Part of a small language model's weights: no biases in attention or MLP, a variant of SOAP for these matrices.
Each number is 128 + 24 x the weight over its row's rms, rounded and kept within 0 to 255. Layers, rows and columns count from 0. Numbers have three digits each. The size before them is the row's rms in percent of the matrix's.

# layer 17 attention query, 192x192, rms 0.109, rows 57-99, columns 64-127
094:136170174096099125136124154131130094160121125128152131147146133112106148177103153131165084164122110176136152113134100165138155149104115120122116128122132168097211120129129159141181145133113185
081:114125101161130148108144118150144125140093140145152169109109141122119129118142144138100170111152144147171106186138138137111108122169188160121113126142115150083145109133150134141067071141137098
091:115094117105141090139165154147133112138146126074144089138125098130150132134156132171173105098143128082135099094113120159189124131155155101131119151142119084087103115127130139162145130146152172
087:154128145140097134084129162159126094136152128129119113165129145160109127138165131110135114146096126119144154148093149138138128106114121114112137118132077137132106104148119175106076121121144099
096:136105125134154141166106141135093159163121118107122136136098139125134114107137175154166141057139127100134125090191108100150149138159137112170157109138120131156123114112116093167136098136135132
087:098125064139135138135148122142127155122122151093127119125116115135095148086151177127168117101113137177138084090140179073119155148110150125123160113122139093145097105119144121148122107112132124
091:113145165134123119135142121123115127124151152122145109144123108163131129084077120096126137131132176132134128154124143128135117137144110140116160128122113127139131145120167164162092087103126131
090:102129130099165109113127138120106110141151145062119120138094141135152163111136166120140171131130139174088125150132120157169186126147166144164145158112103158112144135127163115103093132128083135
092:104123104104136111132144175146121106137106091162188142143114134125134143138167123130084156120153146144107120103158143131146155145130173138138123126145153142117128099097139122125089108155106096
080:155124118106121134131155142117112201130085143067161083117103142100113141133090136165172121101152086124148119133117080145146104166139114109133124128132121090136145078137119155136166119136083142
086:127120151151144153106124144139144094141166136120122124116162081126122109120188133106145098130117084144110121124111144065085144141145136120154156123128130183134118156158106131110085113145108126
093:146098185128107138111145103103149087135134128157090108117097173098169122155155150113104187155132122109126127109106142130150108121133132112124140114148162127148123136095129120125094136140125137
109:170155112092124142099110114127118184130156144085177104134119139147129140154107144150192131078161121128149124121153119181113119069096096112145094080135087121136119114160091135118139127164146123
090:136165112087135139139095140146086120126170109134085130123160101120128163125100122158158138160130139163129107111175101132120125118117092113140130121098125149133084170136123091123159144136150129
094:140113144118115151195141141092171143138075151112101118102099157128152129117142146130138151124144126141126101139113123125155123122135105147145135134121161130160124124128104122165113090126154131
094:162119078136124123113119175119152132109118130113174117137131126152159146174131126115137121118165123156149122089122192146131140080098141103148151113150119099150132127116123122165125109130180115
102:113090109122125099147075117116158147142144132113125114133122104139131096100059121140168147131153166137150098089101134164165136118142104118123101117118090138091141133118122115110139180130134145
102:152092112122110135121097121113058148163138118125090079137124126124114165130063127141153125139112140164111123101116113116097129115103111108145116113098116162162114150096126109120119171104163188
095:122120094143139121153109100169118108123123118105098101162164098127158123114152085109099132139094136109119098160168110133112133152128141114188124060116154171122057165126102159103137141093135114
104:092116150166179157136143133129126115130160137107094137119152104109153111142149100165104136136135103129142144125119135092152168154147113124139151149162152156162099146121130178129118185141133117
090:139108169141124126121126121116115091094204121149128076138137162145135164141135135173128181157126127166128100121152109117108130156173133127153154158132138152162139142139120118092117161138113094
093:122107174140137141140109093146146096106161151162119128108132125169156124124145147149109159154133146153104126149163142108082167158129128159148114166141148133146140139092151077099093160125139118
083:165100120097102121154104121091164130154118117126141115106129142169109138129129130122140154112173153147118093114154130137143121097126118148135120132110127092118130143175085119112075087134108117
099:129110120069155110121131139067094081165140126153170133098138134157144132129127145153120148104170155160117098130137144153152121113166154099103129155123148162113138099140152110138058101120088109
103:128099134089114119177118135091158147147073097167118130096136146126119111123151110122110156180118120113104147153118155106136110175124148125137120179122172120133154127116114085158119074146092132
091:132129100117175165150144125122128114085148149119137081147088103135105129108146157130151115081135130169110087131141092147100171134127112161126089148119072099121158138115074119134113141103146107
095:111102165137098145084116108112101114159173112139131137136125141103139113144148099144116121135110130092135116126149119105125120156157139123150121109153123123140094156171142144130151125101124114
096:128122104097114148126146123092093102144119092090147124120113107174107113095152145142118119115148188128123114115110070167181144123101084140117108110083131125114163140150143147128128126120139163
097:118155164088114139163150148164130156134132110123123156099167099118136102141165111114164126121095119091135144151109132074117146156132154112132123119107123167103096117155103132140140086129103110
095:151131107141173177139135158105149144148101136173093118096126084120118129138154066128114111121096128140137146143115155133120187126174155099138117121136133133145110136111128102151131100089118131
095:126149066092098154111117088113149171086127103126131137111123136123115139117108133124127142111147133142152167138122139144119135079125138137125178166133124110130192103131120074121157135119123085
079:130134095124120108136133131145149157166082145143132179134133141127087135074101108113089105166153158107101152124122095122112129147097112156123108154122134104118154100125156104124178117120110114
103:091113103148150135141143157144146119131120142173134183099100152131117142128135139129098127119167156159154142126106152129111189087151132166109136126145119110109114105108152116155093092125143102
100:107104132082137109150146153081140149114101159156185140117179157147107091110137156123105101082162143146131111140160120092094144120077156159135129139146137135091152107130102095143128084147118096
089:106130123133087111138116079120137105148086102134107140122121154144122143125145153114133164133123147188143131144120112094086155119128110129152105144121161149070108161141127065157137082098140098
096:160094139128137121080123122120089126101104121121101136129130184117103133168099137094113146111161131163137163113110131160135080122108138122134131166155110102119152158147115116125152142171122160
090:131142096127104101098114160129077116123147143111110127127087147112116171174086116129105140138133111088130144121175143164155113104113142153111145101160139112170114152108136132124107142161145160
084:120118149188131138094107124158172101110162121159133136123152114108133094150176115127139124132108106116146155122112167114060121131150144146119125148175117161121139149137095121101131143142141126
087:133132172104133124121134130108159075151141122174136154115110162128132116141109160136085128104136148122111099154124150125151115150151128162092149149137162122133127131113167129125133146154149121
095:131132086083125125124110110132096161147122098129153115134162133126111126123096125112132106136158180142125146120139095168108092096121114142112121098109122098136125081138149134137131143123121128
099:110087161178157129118125145163151130125134137138104139122140139127115128149119113161148118141157129166134169106157166125126164164160121137129122143135108105114105152121141142130134139128090136
094:124148133147114110166106085132176126132080109134079138110103148115145114138121158100088146110159108094118138119147149132143105091130087167111184130133112111151127174125098140139128128195141114
099:129132112111107122122145130123065148125103102125155133151112119124109094102079177130097109104119141119134113101113099132193154120090144103091106121103098099084149119127157165129159071113153125
# layer 17 attention key, 192x192, rms 0.108, rows 57-99, columns 64-127
093:136162105103149123174139104114122109111087133168159112166145137153179130158109116126146104160179109156112125107130130180123149146114122165109119102101141158166134128110143162134124149125148140
080:127108135108128105116130108182181134121130110125148159094151148136135138108157077148120103066118131129132154140148144151106112094123122095165113129103129144087141131142126141094117137108140151
086:136104123173112104150122116172106101118126126113147121150134130149115114159136129148151122126099171124144103121137139098123099135088133128128064093143137109118096147106130129122141106116094113
094:139176135112129121116103118111098165103130117138109129145102118159119099117090120088155143168091104086116170159073147150132125138143121141155148114124092167145074132184103161139089090170125119
105:137172124117144112186117142142140115121127114075134115119132130127150131156094125141121170144134146151165134133110101083134127128174127137158121108176130146161153116119134098159181122135130164
089:107122121101123140128162104188128103143170064138121118123140103125115109110091120131102137144123143178151115133150140123099137115177140082175134125171109119104104130165114136155153138130145149
094:128111170119159090141094112098114089104152116128146112150126119125148135104134155101111091100119176113156163079134120125163109117132134158137168124113175157092109125139132121173122094126117148
088:120081130159089086133165174105149101100116152105154114123124156140091135123070117107135124102133096134090170122129102133127133117130123154096143154153128125099149050141132116127103134116104090
094:123119138146052149128150186166155114135135151140118146113128148155130114155117112124148159126165163173141139111096125132116145130124120129166139163132126122099105081090156137115096119175085114
080:130182131151157122105110124127090124158114122089115153149145139136164150127119127139155123134106148125141133201145139114170112140146142144128110143112113135101140132107117125118121094106126142
085:087075110125115179146127132105145144143156105150137087120131101114090151086158132103098099109165083128106139055138116137112152139128090111142118127167156118123136105150154165126112126116132133
096:141108168098112114128148064073152146094116136110111088089098118118092148107078136135127120127167138113119113092094134133156132170136123133089148144108099115133141130130151119136141146122136112
105:127137095159157118110085130138111159167116130079140160157157097149112117161132134159125196135145124121132125170145113130115129143115118124173114102115104130135145149107100138137087135167129107
105:151086099105136140135126117090136139144145108143126137133146132101117124149150143138146146177148094120121108099118115125140121148128110113151155107115151125176128158169119145141156164183140143
089:134161163181092137144105124111124088122104132108104159168124116142162117154135100160168158158118151097118160150140116118126153133116116142146134140160118120053117161108118117105164121105133131
093:141143123138155160135136146130119141158136138077111140131116130151175130153163111098136201154122125151124126129095131098115174117074115107147103125146135119162112157119110103112129114191129129
098:164095090133176118154134155094159120139101114123107109096071108112165127136119144134160160129136128133119118102085107117142157114165115163128137081097135166124128158155140131141103150137116113
102:145124088109132136172138087069087144099121114122113065111110146132112163104111137117128104208146103152094129074125125141131102112143110142111152111110109126131132165131113160146140150103160159
091:121076136141105121130154096118138116106130093110113082094121092101109140124100130138103107123122137160102130139135128136139126099142129142171176105126127166113145124148094128115126114129117145
101:129094113109089146089126132071108134090135079144132126090148135110137112112138110135112110149130095128121148120091097132171134140135088116141199129155102138103134127160124133140101125155151102
082:136084155113101120140162072100091097103186119144117098097112163114105160127113128076125113126160107135134099110117127140171146108125111097121145131120119118126142132172145124138129147129129131
093:142092116141110148174120125118130100110149170120132087124110142134145133123119157151108113134166087130051144111138112128102144168107160132116122137132191134162138148127104090116156131110128120
084:110155146160174094114118136163132093147127140127118166157130114164155123171137107123127165102086137163127111137153141132162153093127150146147092125140151131069112165109147116118127131153115096
102:114109119095119118105169140107102120107128129118123116099113147120123122132119100111125116138134127177112104091116109097114117129160167121096187141122109144106152087121183142139065168135103124
092:162126167080127120143119099132173112098071116119101075130149110149123097131132091118152111138149116150110114080107129115134110090158139127121115147125104122115119121101178095121130102125129143
094:144126146133135158156162097111127099131138119096137134135119139100140127131129175148123174124117113102073129124126145146092119128097124123137116130130170107124119132122127096126161132113104147
089:110123147122121098078097144127079132153156127143182128126157136156121124108132112156102145097104102111155148164157179140129128105144127123146095134085141125153125084148089112128101112122134126
100:116121143142106093120136160117129069127111109151136130162124087143115082161129138133132168138082209154140186161153111151100114101113130161144126115146113133096074128116075136110116139083108117
088:133119134096143142147142112101154140130136138110134080111147079101096128123141110145136120103143062127115175109115114141135102182139103112112164105093153119114166108107115151125152102153116164
088:132101111125130123133114113112113149115123060136082092113099112122110131127111146129159080131121111188114114069144125113126125075154151119115128124126115140132099072128122136150131129117147160
096:119155099110175119122133114155127169113128144161140168126134089149152120144103158129127177107136150124146162186114134140150156133127134108163114122134133135145130139107098117120143118143123093
081:122163091141155127113051153156147122164143130200130161168167118138152090111138118111148099112118158110124129163140164126107146134136130127182078132116146142139126111127115121145148130118128121
095:128129130134145159094138150133138152126150143140085147089102166119164132130168138120108117148140127121129079058100126131129167102130131129103159130124124121092139122106180091117134160138134140
106:095171149132123107161094168145122100169112171121132139135143140149138111105156105122111125108130159153125120149152135119103152097105144153158084146132141156099124145080123116109145111103118125
088:122122171139135085125114122112159132151122129125134123115146130154118137119064141105127141119143136158085131137126102142102144087134133122155129142142137126114128151131102122101172109107141146
092:125120135125168148166146123126090155126121117138162163166157134136105114132134153132134140149127113132137111138111146117131124154129121097165090123119119079131090160150116130132157122151145105
081:138159115139085142093167126165111166100117163109116172157134123154099123173105114140148159112135150116157086121142107117130092142115121118119129143178111152156098124157093111141100133181141101
069:130098121112138164126125125129152154143132125129145119093099123125116149112174135117089139079157095108156126119095137175119112135127116142137104131199099123128157118137131136133095127137139096
080:119150129147125134114082147125121111159150149179114178125091151152160104127114123172138121108098119131121123144126156111129144150139130146109112136143183101148102134097118133088174122120141110
088:136172070110164145079139081161116143121108126158125133122199139101135118107132139112086178128129143121113154167099156121115132143129129090157151108080116131101130129108110119150127106144074141
102:148072096138147104094130145149098136115144104150157129156150174114125099132174132121140077113139041129114128109154123141156136147137128159149154092126066117111135128141148098124077123140138104
092:124155129142138145071107110186135154125085132125116182116141109168150145157121165164143144090087151116162095143122156138123120143128109121141143118129124131101121185168141087122168133148118101
086:115158122132110101129164129115140083142128139126148127140104118099119084108157171135130139145070185168131150136122084139161114115106124132120132140071093100125122112112129116131129111128119147
# layer 17 attention value, 192x192, rms 0.139, rows 0-63, columns 64-127
099:111114076105174096141126136110138118128145132115103115121124088133163102118095119163128136135127132148114118116143137151148134159119133126135090163099102113092107148190139178128093162114125118
096:127080167143116093100121103107128127133165122131161086173054131117162145157130128119094104109139180133126115156151150148124109152123137112106154183130111143142097121076068134107144123088158117
092:128136093109136133135147082133104126135097153121106142140136125090149139137154130117098117111124128081085109129160132130139145150118099144131159131116091109116107113116144140130137113152122130
100:130153110149090120112139127128168115131156126150123078101132083092132125127119110127132131159118146113140135136098121092117099135113139097145135104086145144117164157097115128175116097192152138
092:101139100079120124128128164168144120125161129131112105134127144141129127100107112103182137113113119113132126126140153119103117114087135103155155134147153130132121115138151120182129134133092127
094:101122161141073106076146099133153132126081134159134086127088121122115122135133098125141163145118109139129125145145168090166116084121125140147118117170105128117134091088100098131135095147166125
092:141106139125146157130120141155124173119101117138124178108160179132066158114114139140130117144150090140102131109153129127101119116116137125128096086160146138122113113154131119134151120112104160
092:143125147140193119116113113109127094136120129142152205121114128100089123147171150116109134104138110130102102152171123146158136127140101093140133125149107098147107111113113143115105130077125117
080:128134127090138118118073119179113174138140123193101148156128099110113137116095131089122104118099113126135119087169137132142090159111108125123128119128105125128121131105086110129179115163134141
103:151129148168157120150115140144195117119129121116111158179129158107145142100135194146116119122126144171139140145119093100106154126102140134138089128104110124139129152167100133119144156146126107
089:125128151155134129136113151145150138135125170158118082154084106130155159124141122122141145162141097128146114104101142104122146100127125126121158117129091137131119123137097133185126099144120118
091:122123165139137068129147111147132117104096124151142121117134148128103186146161154153155113156136127150116161130149142110142135146183098110133058110140082104116090114127117134099125163161133117
102:135111107133150119109139147142135132115135123099110133120136128132134164097082139145099111129133088121097141138100133118082117148148129143156126127163133101116102083161159143170152152171111135
091:117155103140118112126148145099125142139139157127156125119097115117136106098094119144089122099106132162111110127159146152073127147137128160083128135162148157141119123161100134120120135156102136
088:120138129145129127140142138128120131097128102130097098170141115112165139106133110125121123100142150136150114093082116132114079149143162139106159125149109123167129144150136128132141087143133144
086:127139098127151149121196146102138151133123134126134096120178145144103139131116102146137131121108131083137084107089109115119146166115134171135113131117163113129102169134182103159117148134112125
100:157093161188102134090109122128133133173111150112149140142159113137092128168080136160122135131132119175150150137136150120156108060098105136096130140138112132138122114117109124093145107128134141
102:113147134088132153102156111138109161153166115110113156067140153152091112125134055090127155143120143066144139145132090137152095151129137143164083112116154120111135147107163131162121112115115098
089:129114156122136137126145144108164126120184152115130126184120132098168181137109137145132106116105122148124130146087171132104171135114109137135084119166117135105131138118117161119138126145156130
084:138124189148140105130136048147116143104132104137128143125140158134091126115138113127163127130119129095162147136174138099148135108141122128129116102124162079083091121096139123135138079142161154
101:121119105141165149095111081114161142124121167107133117156121133139173153124139149145070126103085128159145105117109111174146099120143117099128138141106089132184128101122104175114114138150144111
104:137140150107119124118103127129139099124170116139133128140128124092110219124150144089162109129127132116113107132115094109123139094131121130151129155152085095137148147095144092122165119185141112
098:090113142125146147103114133110161079136106148144164122133097153107144146155153129130126091102094133147136110133129120144130170190113115106102131167139045123124138144069143111081133148186130130
101:133145160143133134121136122126156122111155130119145142163137118130121123120143178139122149144107170171121109158105100142156133106111120138120087120149097118138117160073103131121123104137113120
085:130120102150093168150142156147090133121096130173144128118115113155114149132130085169149117171113130092126145114140113099061078151151151138167154108131131135101135124128122120140163146128136091
094:132135127162094089105135136166133118116119100171139092109134170162122119100145145126165124134129107144125078141120154104135115135130133126164072103148101127088115141141083144137129135160142118
091:138145100154126114116106131097114096146156082154137096124121125171126133124137123152122171087146121125149149127110115116125086130210145100138123073103133091091115175124131135137143118047105099
093:162087145138050109131143193119127151163132138108160123132158123149117125116151160167112144144094145093125078126145118141107134093121146129133152154131126150148154123129129121112138151082094152
095:159104181126073128107128114162123155130148127138125163155151133109115138129130112141127173113127116112151098122120136077142106128090141150108098132118130117149141094076091123119140108112151116
095:117076111147124108123104119104112150109120115130131110124096102147134077087131112147123137161153135103109114104146126135142116135166149151091078100112158124108104145149113075138160118098104107
098:124081156088121099147109157097115135149127125143115145132117140128137087063146104124106111057155086172107131114185168098182120150082121139120105088112116113165126146137084108104120122085124133
092:132112147122079136101158130145094092163193098131115107142132112095151145167116128125145130137138097109156121148111137066145151122091118139108175112093128148138138098078118106103145109154130142
090:137102134114143144139119120129143113095102117125140154156117206146115142141134111124171106093118129170135118109118116101117136101152110103106125141190129117103129118140139105113186154110101136
088:158082167128149094112115130106122115112113121112103082140131123110178062137122135102107101107094143150134078153158129147165124109126098092101119149137078139095146154114114140100148098127141113
092:132119165142145099157137131133150141098092127111134188130080156162123133109145152114114114131121138165120120145146140089135164147126110129118105118139041131107106115162111120123154162104125144
098:151092134125149140115109148097110163156098122172110113170113065169130109161108113144111105116144113176163121124116109135132118118102122094132149099109116144147134135116098130100103146146093135
100:133107143096137113128112117115096135151129136131151216122137156130083141129145179133137136090137120134106116110160149111118118123105124118127147119105102098168112150157158138124156141123116166
090:119104149148110136122116137163162148179120116143157148142108133140140114115148116128114145098111148103147130115113141137147104126122123109135117106115085129183095126083089074108136105115133114
094:126121157113133134139138113151150144128143141126075144143156153122136187130113115068154148132128141082121105118124130105120141146108104151127117115168154130138100110082108079152134121150126118
096:119126145085173120117102152137129149141102153146139139168131100164136114100139145137100163128146103146151114130127133139148087132132114125097154115106105126132117158130105194120108096120126131
099:138093129156135127098135093081131099140191143136169163108123115086100158151126134144108155116105115118129140129093112163136079130134151121160142162117104143105105180103173114136131131131141167
098:126130124132089135051150163134114153155178107108129109121145136104131097087155120107100148150118175112139089142174135114148130161145117134114120142157137105150159125124132155154142101109130110
088:107124128151135109086119135144145173125147133129154166098134104142139097115144102117106153129033098132126126155120104137161133137144113141149103128146102091105103152180156111188132102132139143
092:152117077144097118066145071116134121110143134132134107133128133134168113149092084113121143135122130113161133146152124081133074091118124109147105111118169066102148092093133125141159135127115100
109:108146133126194126130083109116174097122112157137125125145095142146164112161133133136099114108160131158140157107102155139117135116116107111112116087118084129136102164137118132092100136108095109
105:120150146122130138171164170143111148120134120170146115075130119162081174103136137153156135147144110095112111135141131143104137117150147168168126116125115103098125118144147135178115117129134149
101:105105130123107123152114099146109122126143087174131133089118125138123131138186110119169099094117131129150118121149157123132103135114119122142123122081126106170161122054136134134103094137101125
096:131149138107169121133081152123139135092108160139168172106161127137129148132092143102104158109159147099111140096113108133109102128157133121141133108139117124089129168142150143125139181091118105
098:145135152142124126143118117131093132105109132152141171140168133134122173136132182139133084145142106120126125120120159113128119129111118171126106118169134130160134104087094086099125108096114146
098:144112142134081081130118138160140084112125142121118114159110140101136139133151128136138118142135089170144143118177178125147153083108084153106109102116164104169123087118113074112098116118154171
091:157139103101133130147132133115151116110134139123093145130100129158133146120155140166149094103148124114069114145141144112107133171116100103113131137147112112151142125095108130106131113161124099
099:111132133134182154161132139133114098144065083133104083117116179118119124111111115064169124186113188126106119114099124138136110147157133106168119102151101151110100128115134142115152147158131089
110:118154111155122129128123104134123150159124114117168169093165135090076162120114126117114149115146140084133132128132144126118073153155136157169128138090131147146123112115138138132146133107136086
090:106129125139098157091139102109140110072157099131114094128164135121138150060119083164155154095145134135143102155163135111148113174151139118132120119129116111137155144135119149138132134142109128
095:120134091114096136125150114118149086117140092102109120135129139114117103124160103138148134136125137141173097127123117136133139111116113134109140129133120108114172185144161165163113113136116107
091:162108115136136133097081107110104119109127156200154124152141062123149193144143117120152125114149133132120149173131093108128083125108147101140168128149190100123162110125096134128146147114119129
085:121080118108123143126091138114094115146146121101120151131129113150094111140108127167133159121109161088121169096079098119123119138117146097112172138109108169102101141097157100107133092109114170
095:105101096153089127111113137141102110111197067147133084126124135127151105100128078118109138157103146117145143145107162118153100154136132144135116128133127154144110105125123140140127111112144099
097:113132098118115132135136130103125121141131142102095112153116114090178121124101078113100140178111138133107116119129138089138104138072124163099115144114118150130123132182105153151103138131131123
091:115148117132102133145141105147147136149129098140103078106110117155155109161112098077147145127097180069123139115115119096133144156085148118129141116081149135114111105116164123151116123170117097
092:157135109093090128118125123144098098126160064138099096124105141097154114118144106124169136151174088087110109153156117091158134141143128124102147139129145135109176103139126143133101089109123153
098:098103151095105119101106100166174084162128131114099101119120108134165162130114123151109189110105102145117161074125155152170115116135166092107123128129119154133142136100146121145122135131101174
093:086114134144138177050118126146175118146100144122180150136141100112140142129136141135105054153057083171168132146103118133148132108147145143081094103181143155164118106111116130142086116141096168
091:140106127142106152118139130141109111149141130118126133142166147130122132151131101133145136155138115117151134139146124091156124137077118125084139134141175130148138100099164126141133125192138153
# layer 17 attention output (transposed), 192x192, rms 0.123, rows 0-63, columns 64-127
095:125136183135124137136147102142094134060134136143099105104147129123123137138134142132114114158134124086155128107140162107128138129073157105132105097147133108118113127141175101111161135129148126
089:175136123112103114120125133108166155134123129167115166068121144153091088128117123134104106166139061130118128114107108126145126166152121163121127134117103147116130126156154105062147154113125100
087:098109159121152132140130110142132122143162123125126076154142171152099116134127073150108134108115136117137100106151152130139105145132192143142128116170156145105157166128151096151103136118100145
095:132142126105146161137142167116117104131108133130157167154126125146099160138096102141136132095149153093134134095137111072110151165145173146094117142139117074151133113145092101074080118114161121
089:132116116151121156109135119098092100099137122118083123150174136096140100131126125158113145106133152145150149140145101074147138110131110126142104099142155099169114153136100190118062129149132106
091:166138116127137128133119153111125079191162069113123129154134132099138128095106173119131100139116124101139127132118099143105122202157149111129163143132083121142128100146141124106161098120141130
086:153118138091105109100142111113187117132140156165127092138151102112124150142126112083141155115117163140169105138115136141106150096120122158178149161095097139137126136144154151087147131138129060
088:128074120099105124116116127120131122144111097113127138128149125180126109145140127091144097161117102140125133106083130161104119101145117157127075131109129179122133132138144140126160140119098137
077:123129125128138165156130137133119107130124177081138048098113128148136150147171105142154120126094147146170124134112081129103125137134146101160148093171147173139180077099121148126101114129117115
092:126148106105128121132139111153126130147126180087156120142101115127125163133088079118138126161152146133120100135152197112129117134114119135077160141141095095114108131131136122167122163129138148
077:130103142130128155143110156116127103109106135129087145097156115095119088039117158123142100126142154142129134158102135141137168124130110126138145135099143103137107146080138138087093090119106147
089:139157144079134129145109123132130088183158135135129124133122105137154100077146116085145117098120149107141105113113208116107135125112172130090150125140123154111132147089129109099180079122113165
096:132153168125101092131128145121155103123107156169176094130173095134136100136182095101158126124081151111128150123184143130135124121146130099134179111146118159115162137133114084144121133117153117
097:114138139156132122114100131123099112107117078105148124136121138137140106152115169075133134153122145147118160168135163137136154142140156083112142115111139104115150112134137089167089150138130095
086:132115131104090140088120127159147105166127176116134157110118116129138065125154134169172115160133150116099123132157122131156162097135127140131089082122161112114129139115129113159110162114095124
084:124113112128165135094150114131131111121121130108106152106144091133189148156111146133128142118144152113115147137174158091151128153073117111138082086171094120084140138112128124137142160105170151
090:133135118133143111124145137079126107111160128134097155138115072086158149134198124091161128151162116158118111155096149168082097144135159104126128146103152119088125148126088141143141104117111099
097:164109098131143117135121117139134147091101140107158116118130088107093118142111126198062161080121114152164133137153144105108119122137102149163087152158126159156192112144132135110109155127159153
083:136087153129121141124159175148147136134124097156113097113138168125119141142162159096096086121112095144151144111171110126140089107159089154099164128148165104102116165145130057132132120130152188
079:121156087152162133148138168127095138185161135079128100142138097154135176153148114141137120097156099116114141101070089147094125082163141153127111141145112131155144126122157091103135135134135108
104:112118124096067074174139126103119149102139132127115160094061156137104131080167142131119108154149079110159166140162152118107124132136157132112122114107143118084112101128160108134145119138147101
102:126117155129146143091150126115149096114139095098143148147126113175126133093095079175142123119160145145125113145132143135125089126138111132106171147106135131163103105120123136148118110135145145
096:141105154130147114108133111095107155120122156064114142135157092134079136111117129121111121137155115091139123109176127148144108087123146127101138127067132156106098093148087131160164122076165095
099:112106111140128103126133144147088149110093160138153156127092138131131160140155131118128106155142076100132142109132108116106103134176100111082111118099156124116089147138109128148110126133121119
080:166133110125115099117157130180180153095095100142142074148163122143143118109101138126136140080139101129133142132129129116184170109144096149115114142129101135157153141156150088143107105112118163
092:111133115133117139092117134091100098097108175139108103125100087136143143117099138114113099090145135190120134155130148146132160129148175094062139125154128086130124175113139091119127110136128134
088:123168125145077162109087149155117167125087124133087152114088173135135143100117155093164136146088089147146143116158133094135126149062094113165137150126147139145125123137120142140102128164130142
090:152133117132114130130149120143178146079072128163132145122132095112143135150097122075131149123140110175098151155130130085137111137127110134150101129129131100107134133136083131176145108159124141
087:117131104171183114124144123135135102140148137135155137122103114104112165112120135141131088153158140118120131144136121161099134135164112104207122118155096138085103102152133137149102117127157143
091:110120165137121073139156148165099147165141134152149110135132127149105108126131159161156127116099111121134188150157132099129144146125098151162128135140085157120157099107115106114125152167144155
090:123149161106111165160143116151147105108136147158108150155113143098133107148121139126136126185080141134120136144062126113122134126170131145107095118108165126120143086125122107116152125131141127
089:131160177138190163124115134109150110124146098146126121142130146148095153107141125100140131145163131116080162120132114134116134156144100135135101151128102125090150135140144127149153084126180156
081:154099161138125136092135165122179132144124140152131137108140075108135087146107125098112170147094111122094123162123124188123116112100071143088124169085068112114152118132112144135109117140131133
079:067151127123134126131114136139128155134102142131102131140133198126141089137132098121118156142139101125150139129102106139103121122146151156137106118154175120171106117126121124126134116127131121
087:126158105124124134110131140142106102183110109114143083137161132125173142129105166172121135163102090105172135108149150162122106137115129108162134139104160135134094130141170118130155122097067119
089:119120110128088121123090149143149106096115144117095110117127124126105104121147162116125139144162114121103118101130146136133105109149155091160127119145151159131116078160152143098138140114122114
097:141135152150125169123141109140173127145141129145145084119163101124146145131129132132101086153121128134141146149088128165105134117107143107106102094130093177112110117111108125102127114112112111
083:133090125085116138128106118127090125100133091174088143163114162108088131100138113148083115124120116121119112146141124103092154118140112140109121086101135167115169112103093145143139117137112151
091:103132144108145148136111131123131090153130127149184098149123117098116118172151145156137112132107161120098133150128138124071142152155086157166084150148127121115150086095159114092116095133135160
096:119092132129135148107150082097106123120111169118135116073128168096108101132107139140122120125121077098087156148113110108152144169146075133155143109099146154157116112131115093094112132102146120
101:117171158086125126063145124179142143109114159114150153130145115159129114110112140120115154138156145102115131094123162115073134147106122162125138103142104179146160137137121138095115121099155098
091:107124154136161109144132126137191144098108176156156126108109106199077154106123080150168089081137102158142166126117128118120101099154117109174122146114165128101128103081081112137126136128136103
082:113108150134139146130147110146134132139099124118111094150131107105135144092188134134106143128115147161088174112157138112106091149141183114160154144092131137154155109087136108108158159120071150
083:155141160132116129147101173140121122169126123145160151146154082123117137098125133130150179115113145139147167152163071116102152090125160107145126127145117130161133104150111139135131148165131147
096:104090162046106178128106133112098103139144163140132141131140163116107110092122149100126125149117108110151099111168139118117104125157148149103151139141169117129128118125087128113116161100127103
101:134155087169133139095117125127132109150130133111100115157125132146134130156151169142134155103145154105133099106131143063144130186119071079124098107132111160086097124149116082130111130157124133
092:151192128179096177097105139148113141164152160142127132178116139108116104151146089115078131096154132137106136107114080129117148077173125094120100133147144158095122121124093161107116104105114159
084:099115110119157175142199111124095139121074123148134101136125103141131127153167153141135154139067117127154111144121140112159135134126096154142163118102109163196109151161147113097138141125121132
096:124132128143142158116114092109118143187141118123127115143117096134129102121143119079142135144085130153120168104103124116107102107125130081120106119102128151071118143121153143101130118166103126
089:126169116133133135167135131111099140150174123141117117131130149148132175086129107097128116139154127124114123183141091108097077183180175092140152117118122141080121142117121151108131080165095108
083:087157155162146130158127105129120109153139145148176111180135137109140098139090098125110093080111148115166111112107169156129118084118136136104079129087099131105133106157138109134114095072163117
091:111135156101128087079077153105120127130109135079148143123142100136145121136115091174139104090161118123147101089160146148166106134084143146115113151119154157185153145132149089128126118145112126
104:155117105121139114134186070111118097109152130107157111153105104106128133139150135128150135153122161119143131124123131129108139185115148171115097105130084162113151164134099111130095106119140139
082:117120138097137092145121141123110119171105156125129123118139108174182133151086094103139077154121164169140115125172136120128160143133104120153113137139087132116092123113123133114129113109163145
086:117132127134122130106180158167120155119148175119142088111127139130153118093109110124142146111181100132086121171148078106109119162150139138120121147115120148151102151120122137149146121106131140
085:141099143152106152151138160166132123143115109115113171147129116151144096123120169130157118111127088122121146114091120092137141123168134122122097117152075170169112082107129129114074134151187157
081:097145117179157122145196130153112107077104137127139135118135128125107147172142112165105131110164107108114115129164106149133139142102087121117123129129158149131155115126093158107127172125112101
093:162147148150094130137117155146161137163117131137130113130128139161109148114104121130117118069142108143147150141164081133120126147143146157179104108121157109083146116120144132136143144117108133
094:130157119163102124140151134133101114105154156140134136137133127104148126113138147180106122124166101135168133136143134142134094148148165141130154110139119126141153096121194099127123126120128104
087:163152145136137148165140156138077093098116130122136142125151154116127134148136126143106153115111152145114112161157106147110133100148140123116073119147130074202151102152118146140140117119132180
091:153159146159133139169114143140156158149114160134104176119165123142114137139081150155119082125102186140135147129134095147098097165108141134154126124132121127126111137112105125136108199136116133
099:163132156101115130149134122115078168094115113146095128140120143111070119105144128108141128156162131114168107114121121144112131162115153193143163160141152074140172104119133126065106114118121100
088:142106116118084106137133130108112156136168112162155137132124137139122134124149149106105126101127101122102168114155117146122112097134146142148182155100126101095059134118133156121164113117133088
085:145130117179124139111138128163130099116143104130097121121138126115123126127170116128144122089141115089115132180107116138089106114155130142115129090115116117135129111074104165170107088115138159